Weights of a small GPT-style language model, trained from scratch on English Wikipedia.
Size: 15 layers, width 384, 3 heads of 128, MLP 1536 GELU, vocabulary 4096.
Architecture: LayerNorm before each block, rotary positions, biases, untied embeddings, attention and MLP in parallel.
Training: a variant of Muon for these matrices, 740M tokens, 5647 steps.
Each number is 128 + 24 x the weight over its row's rms, rounded and kept within 0 to 255. Layers, rows and columns count from 0. The size above them is the row's rms in percent of the matrix's.

# layer 11 MLP down (transposed), 1536x384, rms 0.302, rows 273-325, columns 256-319
size [ 96  99 105  99  98 115 102  98 101 116  98 101  98 102  94  91  97  96 103  98 107  96 102  94  97 104 102  99 105 102  94  99  99 102  97 103 102  96  97  98  96  98 100  93  96  98 101  99 102  98 107  96 107]
[[131 127 142 148 155 102 120  81 127 149 151 150 136 166 127 117  88 151 155 136 119 148 138 133 111  98 154 113 185 135 126 131 122 141 138 136 168 117  69 161 110  87 113 110  62 126 108  95 170 149 136 102  99 142 129 146  97 108  95 125 139 140 106 130]
 [143 113 114 126 145 130 133 118 129 165 113 143 161 111 125 117 131 120 162 145 118 147 139 121 131 104 176 183 165 108 148 135 167 133 151 122 157 147 164 144 105 109 146 133 140 126  88 137 158 117 141  91  85 116 135 110 154 162 107 136 145 141 110 108]
 [124  93 177 110 114 155 103  73 128 117 145 151 126 134 140 103 108 117 149 124 110 145 148 150 127 141 118 124  82 166 136 121 181 164 178 121 123 128 137  78 118 101 127 103 123 101 132 157 124 123  88 114 146 136 118 140 129 123 149 122 141 183 121  94]
 [165 119  99 185 150 116 178 131 106  85 120 101 115 111 102 167 110  95 113 112  96 108  94 131 116 173 109  94  94 139 125 115 147 168 131 154 130 131 147  95 150  84 163 166 107 138 161 125 159 109  99 157 150  91 150 106 143 124 121 154 124 116 101 148]
 [134 117 149 101 129 105 180 123  95 134 119 131 136 101 126 114 150 173  52 114 129 116 103 137 100 157 153 152 109 135 133 139 111 177 141 143 122 133  89 142 109 152  99 166 127 123 132 105 138 122 161 111 136 108 118 122  84 137  93  66 102 137 113 122]
 [172 136 133 124 109 135 104 160  98 169 135 104 100 111 130 135 119 119  77 106 119 101 129 108 135 121 149  97 107 122  89 141 127 110 134 141 137 113 122 131 113 133 137  84 149 147 137 189 134 138 133 117 178 142  94 198 122  99 121 141 147 148 128 130]
 [164  81  78 106  78 134 123  91 125 122  90 149 163 148 143 159 116 153 131 124 136 115 131 131 125 153  84 133 165 117 116 122 124 117 132  90  85 143 150 113 144 173 123 136 167  84  89 157 131 170 182 101 122 135 128 114 119 110 134 102 148 119 116 109]
 [127 122  97 105 117 143 154 171 141 118 175 144 139 130 158 125  91 160 174 207 125 111 114 134 150 166 146 111 146 103 177 100 154 151 160 110 111 147  92 143 129 157 145 131 139  67 110  83 111 138 140 108 144 116 155 129 130 162 103 141 147 153 145 134]
 [121 135 148 103 103 122 112 125 119 122 152 145 162  92 141  93 180 116 165 148 159 138 108 119 103 155 148 145  90 147 158 135 118 181 115 117 131 140 104 105  81 107 137  83  91 145 113 113 117  83 137 106 138 103 132 149 114 147  91 162 124 118 167 110]
 [145 132 114 150 164 135 137 179 111 139 143 151 160 113 121 127 129 112 164 174 156 173 112 142 135 157 128 151  76 116  93 101 154 127 127 156 122 159  67 111 121  87 141 143 125  83 182  98 150  84  94 147 132 137 117  99 107 172 142 136 121 120  85 112]
 [122 110 166 122 137 138  77 135  84 111 195 127 116 137 140 114  94 134 143 135 134 153 117 167 150 168 131 170 101 129 105 136 158 120 122 167 144 116 117 140 102 108 112 118 142 135 102 134 138 127 127 113  99 170  96 189 116 160 129 112 135  94 147 123]
 [145 130 113 150 108 139 121 139 199 151 126 123 119  97  70 129 105  97 130  86  97  93 141 107 147 100 129 130  82 101 134 145 136 141 158 123 133 150 126 154 178 153 128 124 113  88 170 140 129 127  94 102 131 106 122 156  98 133 150 120 110 133 132  92]
 [125 138 124 114 132 133  91 215 167 105 153 106 130 130 119 129 166 116 150 142 132 145 137 114 146 183 124 147 141 143 108 125 152 149 141  93  57 169 103 163 114 137 126 135 131 113 116 102 103 107  80  70  92 112 165 119 137 119 124 113 157  82 115 150]
 [ 84 140 116 118 136 114 128 107 142 157  96  93 130 136 119 119 128 145 132 105 134 132  95 119 132 122 178 139 115 129 103 173  45 133 130 118 130 137 107 117 117 161  98 127 127 148 132 131 146  75 153 132 110 125 123 134 153 127  95 133  94 173 155 105]
 [114 160 138 134 118 124 145 140 115  87 121 134 102 118 127 128 134 177 125 166 103 123 128 170 150 152 102 150 108  92 156 146 126 127 166 124 122 135 115 145 138 144 169 149 116 148 133  93 125 130 154 116 114 143 124 133 101  95 146  90 101 111 122 101]
 [ 97 150 117 186 110 173 132 137 141 104 173 160 103 147 110 110  70 116 117 105 135 164 155 150  99  64 157 131 139  97 139 151 126  89 147 153 154 133 107 120 152 128 135 152 133 157 166 141 139 149  88 124 104 118 153 141 124 154 104 150 169 171 138 110]
 [ 92 117 115  91 140 142 118 117 190 106 125 151 137 140 105 115 163 123 138 185 105 123 132 136 124 136 121 169 115 162 135  92 136 102 120 110 108  88 133 118 130 119 134 137 121 152 156  84 124 121 112 100 104 141 114 115 146 122  82 132 156 142 151 115]
 [ 73  98 128 148 118 153 120 133 152 128  87 121 119 122 159 118  88 144 116 129 120 167 137 137 125 126 134 163 162 122 132 142 141  98 116 141 124 132 142 123 144 148 172 100 133 125 188  93 117 138 133  97 140 131 175 131 119 148 134 147 120 175 143  88]
 [124 132 149 147 154 139  99 126 132 100 157 124 188 135 148 100 119 152  93 104 119 150 166 161 127  80  91 173  96 104 116 140  86 101 136 109 173 116 123 128 169 119 112 136 132 127 137 103 130 131 124 182 105 132 126  95  89 107 144 129 131 152 115 134]
 [150 128 115 103 151 145 155 101 117 145 130 132  70 146 135 130  91 148 102 108 181 131 145 169 114 116 118 100  95 109 142 126  99  99 103 170 137  49 138 105 111 125 131 145 146 139 114 115 135 144 138 129 122 154 119 145 184 120 103 132 116 151 138 116]
 [ 55 139 140 109 109 128 133 125 158 121 112 157 123 133 147 150 110 136 136 109 161 137  91 122 149 123 169 121  95 135 128 155 115 141 118 119 131 178 114 118 125 110 128 147  87 149  92 104 108 115 154 147 111 108 102 175 148 128 142 145 109  93 179 151]
 [130 142 110 141 120 126 120  84 178 115 126 153 112 155 123 117 107 126 125 125 167 110 157 122 140 156 155 116 117 160 120 112  87 103 139 134 145  57 136 132 103 133 141 134 132 151  99 153 176 129 129 131 122 145 141 145 117 172  79 107 131  91 135 127]
 [112 139 102 182 135 134 145 140 182 130 144 129 110 136 119 125 148 116 176 133  74 130 126 136 118 144 137 140 148 109  87  89 129 158 102 134 138 111 108 164 147 116 144 103 102 130 117 100  76 102 115 139  74 101 123 142 118 138 125  95 147 161 118  95]
 [139 175 139 128 155 127 121 160 112 150 185 105 136 181 132 147 138 153 119  91 125 132 109 140 120 105 162 194 105 114 118 103  85 175  98 144 117 128 131 141 123 135 145 132 146  97 133 122  73 124 108 129 118 107  87 180 149 135  86  97 109 113 166 102]
 [157 127 132 129 173  95 107 139 122 157 122 112 129 142 135 120 167  85 123  86 104 156 169 103 121 124 121 137 137 136  61 131 138  68 115 122 146 154 136 136 140 130 105 134 140 137 123 139 123 104 132 133 128 124 144  96 100 107 168 124 130 156 126 159]
 [135 142 132 135 111  69 159 105 161 107 124 113 148 128 128  92 113 106 149  76 147 112 110 164 105 105 126 141 116 165 128  89 134 157  97 143  78 101  88 115 125 114  92 124 177  89 123 112 114 161 154 165 121 131 157 128 128 155  91 126 112 144 137 118]
 [128 124 101 158 101 107 113 114 123 123 133 192 164 112 164 143 119  92 108 111 102 147 125 151 122 145 116 107 131 106 128 134 138 113  78 138 106 133  96 123 148 125 121 105 159 127 140 122 125 167 115 174 142 165 169 116 130 164 158 139 126 113 142 144]
 [139 113 113 150 155 159 152 135 140 127 140 162 145 101 112 153 122 120 132 172 105 128 132 152 170  94 115 131 113  90 122 149 103 101 123 135 143 121 103 142 144 159 133 169 128 130  62 150 145  87 164 103 162  85 176 109  41 154 139 143 115  84  86 117]
 [146 113 109 139 129 137 115 115 167 132 111 164 122 129 110 112 164  78 108 106 142 105  68 120  93 196 188 127 158 171 103 192 128 111 120 135 136 126  93 141 127 105  95 165 141 145 166 159 113 138 140 122 116 139 106 162 105 116 115 138 115 115 130 106]
 [173 129 133 131 146 132 120 143 114 117 124 101 142 118 120 172  80 115 109  90 103 156 164 120 121 125 153 118 138  96 134 144 124 117 138 134 128 107 117 140 147 135 126 137 118 145 117  96 134 123 151 142 175 124 138  89 128 131 174 116  87  32 125 122]
 [115 149  95 121 144 145 159 146 128 109 147 141 125 110 144 123 141 140 110 145 135 141 139 136 115 110  91 119 109 154 121 116 137 116 109 130 159 162 143 126 152 112 125 135 158 102 170  94 130 146 173 176 160 170 130 112 137 100 138 114 152 144 113 169]
 [119 117  68 140 120 102  78 112  97 134 144 130 119 114 152 107 138 129 102 163 141 184  98 140 146 145 140  71 125 125 160 138 137 124 108 128 123 108 119 110 139 131 152  97 132 122 143 105 141 112 127 116 110 136 131 143 139 102 144 137 142  82 136 106]
 [141 108 156 133 146 144 121 102 106 171 158 167 123 126 142 156 145 131 140 132 126 142  95 133 136 159 140 139 104 128 107 139  94 109 154 109 150 161 140 164 126 133 123  89 165 142 126 138 108 156  96 140 129 137 109 125 168 148 119 132  57 131 129 120]
 [107  86 132 129 122 108 163 161 153 133 140 158 121 114 153 143  92 147 126 147 170  94 117 124 142 141 115  93 122 109  88 125 105 110 130 103 125 128 155  96 141  94 132 133 116 143 109 134 119 123 122 149 162 129 116 149 124 128 115 173 138 127 137 146]
 [135  99 169 143  96 155  84 131 143 145 174 111  86 114 147 124 135 122  92 115 148  77 110 173 114 140 117 116 111 163 134 143 124 108 131 132 152 168  97 130 101 128 102  98  81 125 138 137 155 160 137 138 123 101 118 172 145  79 126 129 103 158  89 116]
 [179  89 134 137 176 123 103 125 111 133 137 155 136 161 155 124 135 165 107 184 117 150 121 112 141 125 123 149 168 131 142 117  81 143 125 125 123 104 124 124 166 169 149 162 126 108 135 108 169 100  89 148 105  80  98 136 123 136 184 124 121 145 122 110]
 [116 116 132 158 119 137 128 125 126 109 159 132 133 158 154 103 106 118 148 107 134 117 156 101 135  99 108 153 134 141 132 125 189 106 140 132 143 121 156 155 127 181 130 120 108 149 181 170 144 145 127 120 125 126 151 128 118  71 104 111 101 177  98 150]
 [151 156  75 109 129 143 128 110 131 145 114 120 107 110 157 150  80 131 133 171 102 161 168  98 143 132 148 124 160 185 112 108 152 146 120 158 113 148 133 105 121 137 144 113 111  92 150 144 158 141 100 109  89 158 118 126 101  98 122  72 147 133 138 116]
 [103 122 132 151 136 153  79 145 130 150 138 105 111 142 124 115 104 116 159 133 144 156 129 118 157 148 135 139 128 127 127 114 119 122 124 130  97 159 167  80  96 153 161 103 153 104  99 148 105 140 158 135 125 137 125 127 124 101 125 151 110 133 134 140]
 [ 96 167 135 107 119 116 102 150 132 145 111 107 124  93 118 129 115  68 137 173 117 167 112 147 140 144 124 106 133 141  87 172 155  92 136  86 133 172 133 150 142 159 112 189 170  81 132 164 144 114  96 111  98 122 122 144 126 133 122 128 120  89 101 126]
 [102 131 129 118 146 116 123 117 132 156 147 123 134 107 141 122 140 119 151 138  97 108  74 147 155 113 101 121 103 120 113 133 139 132 110 116 107 154 134 123  99 137 131  91 103 139 121 138 133 134 162 103 113 117 123 146 142 131 141 124 107 122 123 151]
 [ 95  66 122  99 158 104  95 118 142 103 164 136 124 162  86 144  82 136 111 137 107 136 152 108 136  97 165 143  95 126 133 124 110 145 132 148 107 111 156 128 118 151 141 156 158 115 100 140 140 116 131 114 118 122 157 144 104 126 119 122 136 188  77 128]
 [119 164 101 137  98 134 122 135 155 124 137 102 129 102 126  74 149  94 132 117 147 120 129 102 129 115 105 128 127 117 157 118 153 132 114  95 124 107 112 140 136 139 133 155 138 146  94 158 124 158 172 148 145 157 154 102 153 121 121 117 106  93  87 131]
 [105 134 139 112 128 121 139 145 116 124 176 115 119 146 125 160 146 134 136 144 147 156  93 111 183 131 120 121 144 151 140  89  82 157 161 130 158 106  94 117  77 135 110 132 152 131 129 138 133  89 169 130 116 120 126 136  85 126 107 132 124 139 123  95]
 [ 99 118 118 157 126 165 126 104 111 116 106 152 148 150 148 111 169 118 134 115 135 127 156 167 114 156 131 123  62 134 134 124 146 123 131 131 128 112 132 117  99 116 146 166 135 153 124 144 196 147 122 121 115 153 103 102 128 126 131  83 127 102 109 107]
 [109 109 186 101 142 168  93 135  97 134 145 123 118  91 143 130  96  97 139  98 130 137 122 161 119 100 163 113  96  63 124 118 155 142 127 111 119 114 124 118 107 118 111 132 159  60 135 146 102 138 145 110  89 142 157 152 129 106 149 167 114 145 127 112]
 [137 120 108 138 137 164  73 125 145 132 106 136 132 146 144 128  95 115 122 163 167 135 122 130 138 170 138 124 117 103 144 160 145 133 140 155 146 126 157 120  58 113  99 129 134 123 129 151 133 110 148 120 174 118 141 144 145 120 151 103  93 139 119  94]
 [167 141 151 123 133 126 132  96 158 152 133 110 113  97 147 125 103 127 108 146 136 123 108 100 138 124 114  94 102 158  98  96 124 113 119 108 131 108  91 114 104 118 139 167  71  95 131 104 141 112  96 153 204 153  93 143 142 170 126 129 139 135 107 122]
 [144 148 100 116 129 121 151 123 156 133 127 191 124 130 110 141 118 113 171 112 131 130 150 166 115 136 149  94 104 118 135  88 140 111 112 157 163 113 135 127 112 126 105 137  95 120 145 119 124 113 114 117 122 112 147 114 105 141  98 138 149 192 133 109]
 [136 148 123 135  86 126 100 113 108 126 153 169 124 124 155 144 154 119 120 157  90 129 129 173 183 124 116  89 200 122 112  90  99 132 132 160 130 169 140 155 133 111 160 133 147 159 144 105 140  95  95 132 134 133 117 128 129 151  96 114 126 180 153 125]
 [122 170 108 114 146 125 143 110 139 189 189 122 105 123  74 164  96  97 127 142 101 157 172 152 136 158 121 136  97 147 109 123 132 124  88 157 152 122 101 123 135 140 118  97 179  91 110 116 138 120  68 117 120 137  67 130 148 139 105 137 135 126 109 125]
 [120 102 141 147 119  85 107 147  82 164 151 135 105  74 140 155 120 155 116 127 118 118 132 125 116  70 110 129 155  81 129 130 155 152  99 155 128 151 103  98 128 160 123 139 127 145 110 149 105 132 139 143 108 147 127 118 132 160 130 130  75 117 128 122]
 [107 170 101 167 161 171 129 124  85 118 126 112 141 117 185 143 129 115 101 158 105 125 156 139  90 133 107  97 155 155 116 146 128 147 160  93 100 142  93 121 130 103 122 145 124 161 118 126 155 139 108 156 130  94 146 130 121 137 132 116  87  97 110 151]]
# layer 11 MLP up, 1536x384, rms 0.481, rows 274-325, columns 256-319
size [102 104 102 102 113 100 102 103 105 104 105 103  98  99  95 103 100 102  98 104 102  98  97 100 105 102 101 106 105  95 103 102 101  96  99  95  99 100  96  93 102 101  96  98 101  98 104 101  95 105 100 104]
[[104 121 129 134 151  99 118 136  75 142 105 151 143 108 154 137 171  82 123 180  67 135 114 123 103 129 119 142 115 139 111  97  97 103 111 115 142 166 136 130 120 125  86 154 113 138 134 133 109 136 124 117 129  90 146 112 141 118 128 133 147 110 106 105]
 [147  72 109 134 136 143 167 119 110 144 128 136 132 147 150 147 123 107 110 149 107 160 122 165 131 146 112  91 112 149 137 134 122 109 146 108 127 142 140 119 122 132 142 142 169 127  91 118 137 134 164 136 159 108 128  71 151 125 134 129 153 158 184 115]
 [116  92 126 137 134 132 158 125 115  88 104 112 143 111 165  91 161 111 134 141 140 127 147 104  80 128 155 141 100  91 186 126 169 149 125  96 124 150 137 103 133 134 151 143 128 127 123 158 129  93 139 115 123 102 139 122 137 159 152  80 126 132 106 135]
 [167 127 156  94 152 105 175 131 131  99 107 113 129 139 114 140 106 109 100 122 105 107  65 108 101  97  93 156 116 135 138 109 121  99 121 125  88 120 140 145 135 166 107 151 129 162 138 142 108  82 142 102 122  82 126 137  82 139 144 125  90 139 134 111]
 [167 110 116 128 134 109 135 103 101 168 126  97 142 139 128 134 132 115 130 144 114 103 165 109 107 147 140 119 141 103  75  79 118  99 156 149 134 119 116 108  81  92 184 155 136 156 142 124 152 139 145 128 105 122 162 118 118  94  83 191  99 101 101  97]
 [115 122 145 140 132 130 135 106 161 108 122  75 114  78 112 127 110 118 110 136 134 141 137 137 120 112 151 109 130 132 157 102 130 111 162 138 109  63 142 117 107 119 152 100 127 156 123 140 109 185 114 128 124 117 192 109 153 163 112 156 139 155 128 132]
 [169 115 158 142 142 131 135 163 134 148 128 113 104 139 134 136 136 117 116 147 177 150 175  99 135 120 122 127 122 118 147  91  94 145 154 105 153 150 117 131 135 116 123 116 118  85 156 110 154 109 160 139 112 141 149 125 117  85 147 164 118 156 108 104]
 [124 125  83 143 102 150 186 109 160 149 103 156 148 123 143 119 115 139  82 112 115 138 149 183 133  94 158 120 113 169 130 109 110 113 113 130  94 152 139 107 160 111 118 149 146 110  95 117 159 107  97 161 100 140  90 101  98 115  58 139 109  90 163 120]
 [128 165 119 135 111 139 184 148 123  98 179 183 117 115 121 126 107 136 184  89 156 150 157 120 122 145 120 153 103 136 180 117 103 120 142 146 153 143 109 119 102 127 113 140 141  72 140  97 143 132  80 113 146 125 107 132  91 112 118  85 164 140  82 134]
 [117 135 114 119 103 127 130 130  70 130 127 115 165 203 143 174 138 129 123 146 119 153 139 161 143 188 143 116  95 151 139 135 159 112 144 108  89 137 135 108 104  94 101 138 142 102 137 117 141 136 138 135 152 120 122 130 113 120 117 119 100 145 147 146]
 [ 90 117 110 116  74 113 146 132 122 165 130 120 116 117 115 127 141 147 119 138  65 132 124 147 139 119 137  96 127 170 110 135 132 126 141 110  95 141 172 148 106  99 115 118 127 117 144 119  98 138 168 127 173 106 176 145 118 147 134  62 143 117 124 107]
 [147 145  96 112 152 140 121  56 131 164 142 141 151 131  86 185 107 147 118 101 105 169  88 119  93 126 156 127 139 135 121 133  85 137 140 110  64 136 124 136 107 107 138 142 141  93 118 147 156 124 129 149 142 179 138  97 133 101 120 121 163 109 109  71]
 [104 103 131 134 109 124 118 155 101 101  87 170 180 115 143 125 118 112 172 168 163 114 140  92  80  97 104  95 151 144 107 118 150 159 153 135 116 116 129  89 139 115 163 121  97 127 117 165 147 124 130 104 104 104 149 119 137 128 144 117 111 113 132 114]
 [157 164 138 137 126 145 190 137  98 166 102 140 115 143 142 124 112 153 168 124 114 150 146 116 104 152 121 126 159 132 158 109  96 143 128 106 100  92 148 138 143 132 104 151 102 143 169  92 118 128 137 137 146 114 147 144 116 107 148  99 128  60 110 127]
 [156 108 133 106 141 119 170 126  92 102  92 136 120 146 147 151 134 153 129 122 126 122 173 108 110 129 145 159 171 133 139 104 132 132  87 152 140  99 167 131 136 182 138 101 130 121 122 112 128 128 115 139 118 146 141 127 118 137 124  80 155 111 140 144]
 [ 95 100 118 130 127 122 102 163 138 142 113 116 109 120 121 165 117 133 174 148 175 151 141  99 137  90 174 104 132 113  97 166 109 110 113 128 132 148 165 110 122 158 118 151 107 132 138 121 162  76  97 147 150 152 114 122 115 122 139 137  76  98 139  91]
 [118 104 145 117  66 162 111 128 110 131 155 177 156 117 154 176 171 143 162 163 115 160 136 117 138 151 135 137 125 125 144 130 126 121 129 117 152 143 152 137 132 110 118 117 119 152 126  86 162 139 107 137 124 126 135 130 124 112  92 124 147  98 114  96]
 [121 142 124 155 143 133 171 163 193 119 106  91 158 115  97 127 122 121  88 157 143  75 162 163 171 149 138 129  95 174 149 162 156 127 141 118 139  93 131  80 148  88 162 138 111 150 143 140 137 147 148 132 142 107 112 136  93 147 112 153 131  89 136 134]
 [111 119 136 114 168 151 154 143 153  99 160 107 117 156 180 149 114 126 100 113 116 104 131 167 137 138 157 107 142 117 156 112 100 117 133 133 152 122 199 118 115 124  88 117 134 120 115 132 101 112 161 135  96 126 141 138 145 119 168 134 151 123 151  69]
 [181 145 108 120 119 139 166 147 109 116 125 116 129 148  89 125 152 173 124 115 128 126 104 103 117 117 131  89 111 171 149 175 125 114 130  75 137 153 144 114 115 127 106 165 129 139 109 151  97  99 173 115 137 159 109 114 125 142 120 123  98  95  75 110]
 [168 127 134 145 147 113  86 111 160 102 136 107 107 135 175 106 131 138 130  98 139 154 136 119  95 135 113 148 153 120 155 141 131 150 129 104 127 110  99 143 160 133 115 126 111 134 128 149 117 132 114 142 158 127 140 135 122 155  90 122  93 110 106 102]
 [ 75 108 166 189 143 120 120 130 141 130  80 115 117 157 117 176 163 136 133 121 112 152 167 131 107 154 144  94 133 176 134 119 134 102 117 104 100 117 110 136 100 112 122 126 127 156 116 153 118 143 108 129 150 138 138 141  79 117 104 118 147 147  93 102]
 [ 93 106 101 187 146 106 132 160 172  81 105 135 100  78 159 154 122 105 165 118 132 136 109 155 123 145 147 132 153 128  99 126 119 141 152 116 103 124 137 103 109 129 132 129 138 133 138 148 155 109 125 161 130 130 157 123 118 126 117  97 118 167  74 155]
 [117 137 114 136  94 139 150 134 133 140 153 148 117 121  95 119 153 111 104  83 145 152 139 140 127 116 129 105 108 140 155 101 119 135 141 143 122 130  95 138 152 146 136 180 116 163 129 110 113 140 124 141 133 136 158  69 153 102 157 115 146 103 129 109]
 [125 137 136 124 126  93 154  87 129 162 111 157 161 115 126 162 146 104 144 105 113 124 158  94 130 100 150 108 103 138 127 112 185  92 123 151 123 144 126 122 109 122 137 142 152 132 106 121 110 148 126 130 129 131 104 121 100  98  98 109 130 133 128  70]
 [154 127 163 156 111 114 110 115 157  99 124 105 100  76 108 108 136 155 137 166 122 142 112 143 163 124 143 135 126 138 132 130 122 126 168 125 138 100 109 121  81 103  94 123 125 137 158 129 116 117 113 156 140 131 161 130 168 164 132 133 146 120 111 115]
 [120 118  97 144 108 148  95 136 130 177 134 129 109 123 144 114 171 156 127 151 137 152 150 136 106  95 146 114 122 117 123 107 110 152 104 135 120 135  74 169  85 130  85 159 132 148 145 103 112 140 108 108  79 144 136 118 142 123 123  68 146 146 104 127]
 [159  86 139 115 123 150 141 119 134 136 103 128 111 101 128 162 136  84 128 106 148 156 154 103  53 172 129 150 122 161  66 112 150  93 113 127  92 143 134 155 134 113 137 128 114  99 140 107 159 186 145 146 134 127 155 146 157  99 131 169 115 123 133 138]
 [143 134 110 122 151 111 133  89 128 111 174 110 136 119 127 107 139  93 108  54  85 137 109 124 125 169 142 152 115 133 145 135 150  99 120 144 135 137 109 106 147 133 131  94 109 127  87 108 103 109 177 127 131 112 122 115 145 149 124 102  99 110 164 115]
 [108 141 106  73 171 123  98 159 159 150 136 112 116 131 158  95 113 122 100 122 104 116 128 115 155  67 151 119 154 160 125 142 114 106 143 118 143 127 140 149 100 137 143 153 122 150 152  73 164 147 137 139 136 124 143 118 111 126 125 130 117 175 114  96]
 [136 107 149 113 166 108 153 118 153 111 119 102 174  91 184  86 123 155  95 129 139 107 151 138 122 100 154  94 160 126 182 119  97 156  81 131 129 144 142 149 104 137 133 141 119 135 108 138 129 137 127 110  93 122 127  97 125 121 148 121  93 102 150 142]
 [141 149 129  94 174  92 120 176 106 121 127 125 129 132 110 123 117 138 138  88 121 125 142 124 135 128 160  88 163 172 107 106 187 134 132 152 112  69  98 124  77 113 130 153 145  90 134 141 141 104 107 145 149 143 126 141 131 139 103 103 121 121 111 118]
 [111 107  80 143 164 149 121 117 135 117 131 152 141 123 142 143 148 140  96 104 124 135 117 101 134 184 136 126  99 140 146 165 162  83 137 132 141 102  76 102 116  93 130 167 124 163 113  76 121 140 140 103  97 135  79 166 139 125 122 169 131 145 125 119]
 [155 128 177 126 132  94 110 110 127 137 109 120 144 131 113 132 118 142 169 114 138 139 155 100 121 176 111 161 148 167 182 140 160 151 156  99 127  97  93 107 135 107  98  97 172 195 121 128 122 152 145 135 115 119 107 145 175 129  79 117 151 153 111 131]
 [182 159 151 127 127  75 131 164 136  80 127 148 126 126 125 119 120 140 143 139 114 133 148 158 153 144 120 125 128 118 115  99 175  88 107 144 154 115 175 106 149 128 127 128 101 150 110 110 142 149 121 119 167 137 131 164  95 123 148 117 136 166 124 136]
 [129 136 125 115 143 135 145 146 143 174 136 142 141 128 104 145 142 119 131 144 175 147 106 158 140 141  80 139 119 132 109 159  84 110 100 141 141  99 139 110 145 159 152 116 144 136 126 130  99 111 130 151 128 165 144 119 179 121 144 144 108  96 164 130]
 [ 88 118 120 121 101 149 104 146 176 100 142 119 113 129 120 101 140 108 171 146 127 106 148 130 126 158 123 134 132 123 147 101 149 148 124 138 103 121 153 175 109 150 114 155 163 111 109 102 134  99 145 123 148 132 124 100 152 140  93 100 103 130 101 165]
 [117 134 156 145 141 132 106 104 104 129 143 140 147 114 196 173 125  87 119 116 177 174 104 142 158 108 120 120 114  92 116 113 105 138 138 136 121 118 140 154 115  96 113 128 126 111 160 119 153 161 145 165 154 130 115 121 132  95  93 123 122 124 165 150]
 [111 177 145 105 150 139 124 156 144 111 152 140 132 148 170 113 111 134 155 107 106 113 146 126 137 109 147 111 114 117 124 118 146 127 164 171 135 125 134 124 151 117 130 103 114 111 122 125 136 131 152 115 140 105 142 111  90 129 118 144 138  97 126 120]
 [132 185 147 166 150 125 112 116  98 105 133  98 156 178 137 118 107 148  59 101 164 116 144 115  89 140 138 154 150 130 101 106 139 148 154 120 128  93 114 170 126 165  85 119 155 130 154 125  94 112 105 154 109 149 137 124  96  95 111 137 117 143 142 101]
 [161 149 117  94  88 115 127 146 151 106 141 118 100  72 117 123 139 129 149  90 144 105  89 160 128 135 144  91  98 117 128  85 115 117 110 134 135 126 135 181 106 122 145 114 117 159 185 188 127 118 156 123 135 126 105 133 120  71 107  92 122 123 141 168]
 [156 197 107 152 114 133 141 106 170 133 151 129 113 164 110 113 158 130 138 127  94 122 124 156 103 119 113  84 136 145 166 115 130 116 121 120 113 100 141 136  76 132  90 188 108 124 186 109 168 103 100 143 155 121 124 146  94  95 122 146 117 111 109 100]
 [122 104 149  99 113 139 117 137 116 102 142  97 146 150 118 148 147 141 136 120 142 119 128 110 138 155  95 181 100 137 127  98 153 104  86  84 166 127 126 139  87 137 133 118 128 128 133 109  93 104 162 147 132 154 164 134 143 138 126 120 139  99 158 111]
 [116 153 177 117 104 122 142 129 117 103  96 146 116 175 146 126 187 136 111 118 142 156 119 155 166 140 128 143 102 126 175 126 138 150 160 132 117  97 116 125 115 147  92 106 115 132 157 101 147 110 129 102 161 106  92 105 113 114  84  97 116 129 100 102]
 [120 101 144 146 146 105 152 109 113 101 127 102 127 110 124 154 121  91 154 148 129 144 154 128 159 136 160 157 160 163 136 130 131 160 131 131 165 118 122 154 115 120 135 117 146 136 138 114 132 119 146 103 118 155 113  86 109 110 186 160 118 141 129 118]
 [158 192 123 172 116 107 124 161 124 129 147 112  76 148 144  97 135 164 124  98 103 121 128 138 112 133  65 146 138 113 134 109 153 105 126 115 144  94 160  88 138 138 121 150 121 140 128  89 139 141  99  64 127 134 125 104 138 154 154 121 115 146 132 134]
 [113 128 141 143 126  94  61 121 133  86 169 110 127 127 104  88 106  83 131 125 150 124 113 104 125 161 138  97  90 123  88 143 101 112 123  93 120  86  91 110 139 112 127 130 162 102 189 102 110 137 117  96  95 159 142 134 144 155 163 136 102 104 118 106]
 [ 79 128 118 140 117 108 112 136 115 172 117 147 153 100  95 161 128 114 138 111 115 104 152 111 174 120 151 120 107 122 113 110 157 139 177 106 159 111 124 115  84  81 108 147 140 115 148  87 176 119 111 121 113  99  86 132 132 155 131 102 111  90 112  97]
 [100 102 155 174 124  89  91 126  92 123 108 129 120 130  97 125 152 154 125  94 112 141 179 136 105 127 121 132 140 173 125 107 130 110 162 119 120 120 123 127 103 135 153 166 145 134 159 126 113 128 103 126  97 151 146 118 152 136 108 121 107 139 112 163]
 [159 138 156 150 156 119 142 159 144 111 169  98 122 129 117 151 113  82 106 141 143 111  82 155 102 125 117 114  71 122 160 157 152 100 151 150 157 114 102 121 148 173 128 126 163  88 135  94  88 114  89 134 149 139 150 179 129 120  91 147  97 120 138 138]
 [117 139 136 146 132  81 140 110 168 138 151  89 100 136 121 146  98 144 103 151 128 182 113 143 138 149 146 121 112 110 113 116 160 108 129 174 159 121 154 148 167 124 158 164 126 124 154 148 132 133 159 117 161 152 141 122  82 130 115 168 163 132 127 178]
 [138 100 179 144 113  76 186  93 110 123 118 120 143 115 132 131 150 118 124 161 119 211 126 128  85 131 106 109 186  95 111 133 135 109 104 121 130 113 166 122 126 134 143 110 136 127 154 108 141 129 158 146 140 115  66 119 121 151 107 115 116  99 153 133]]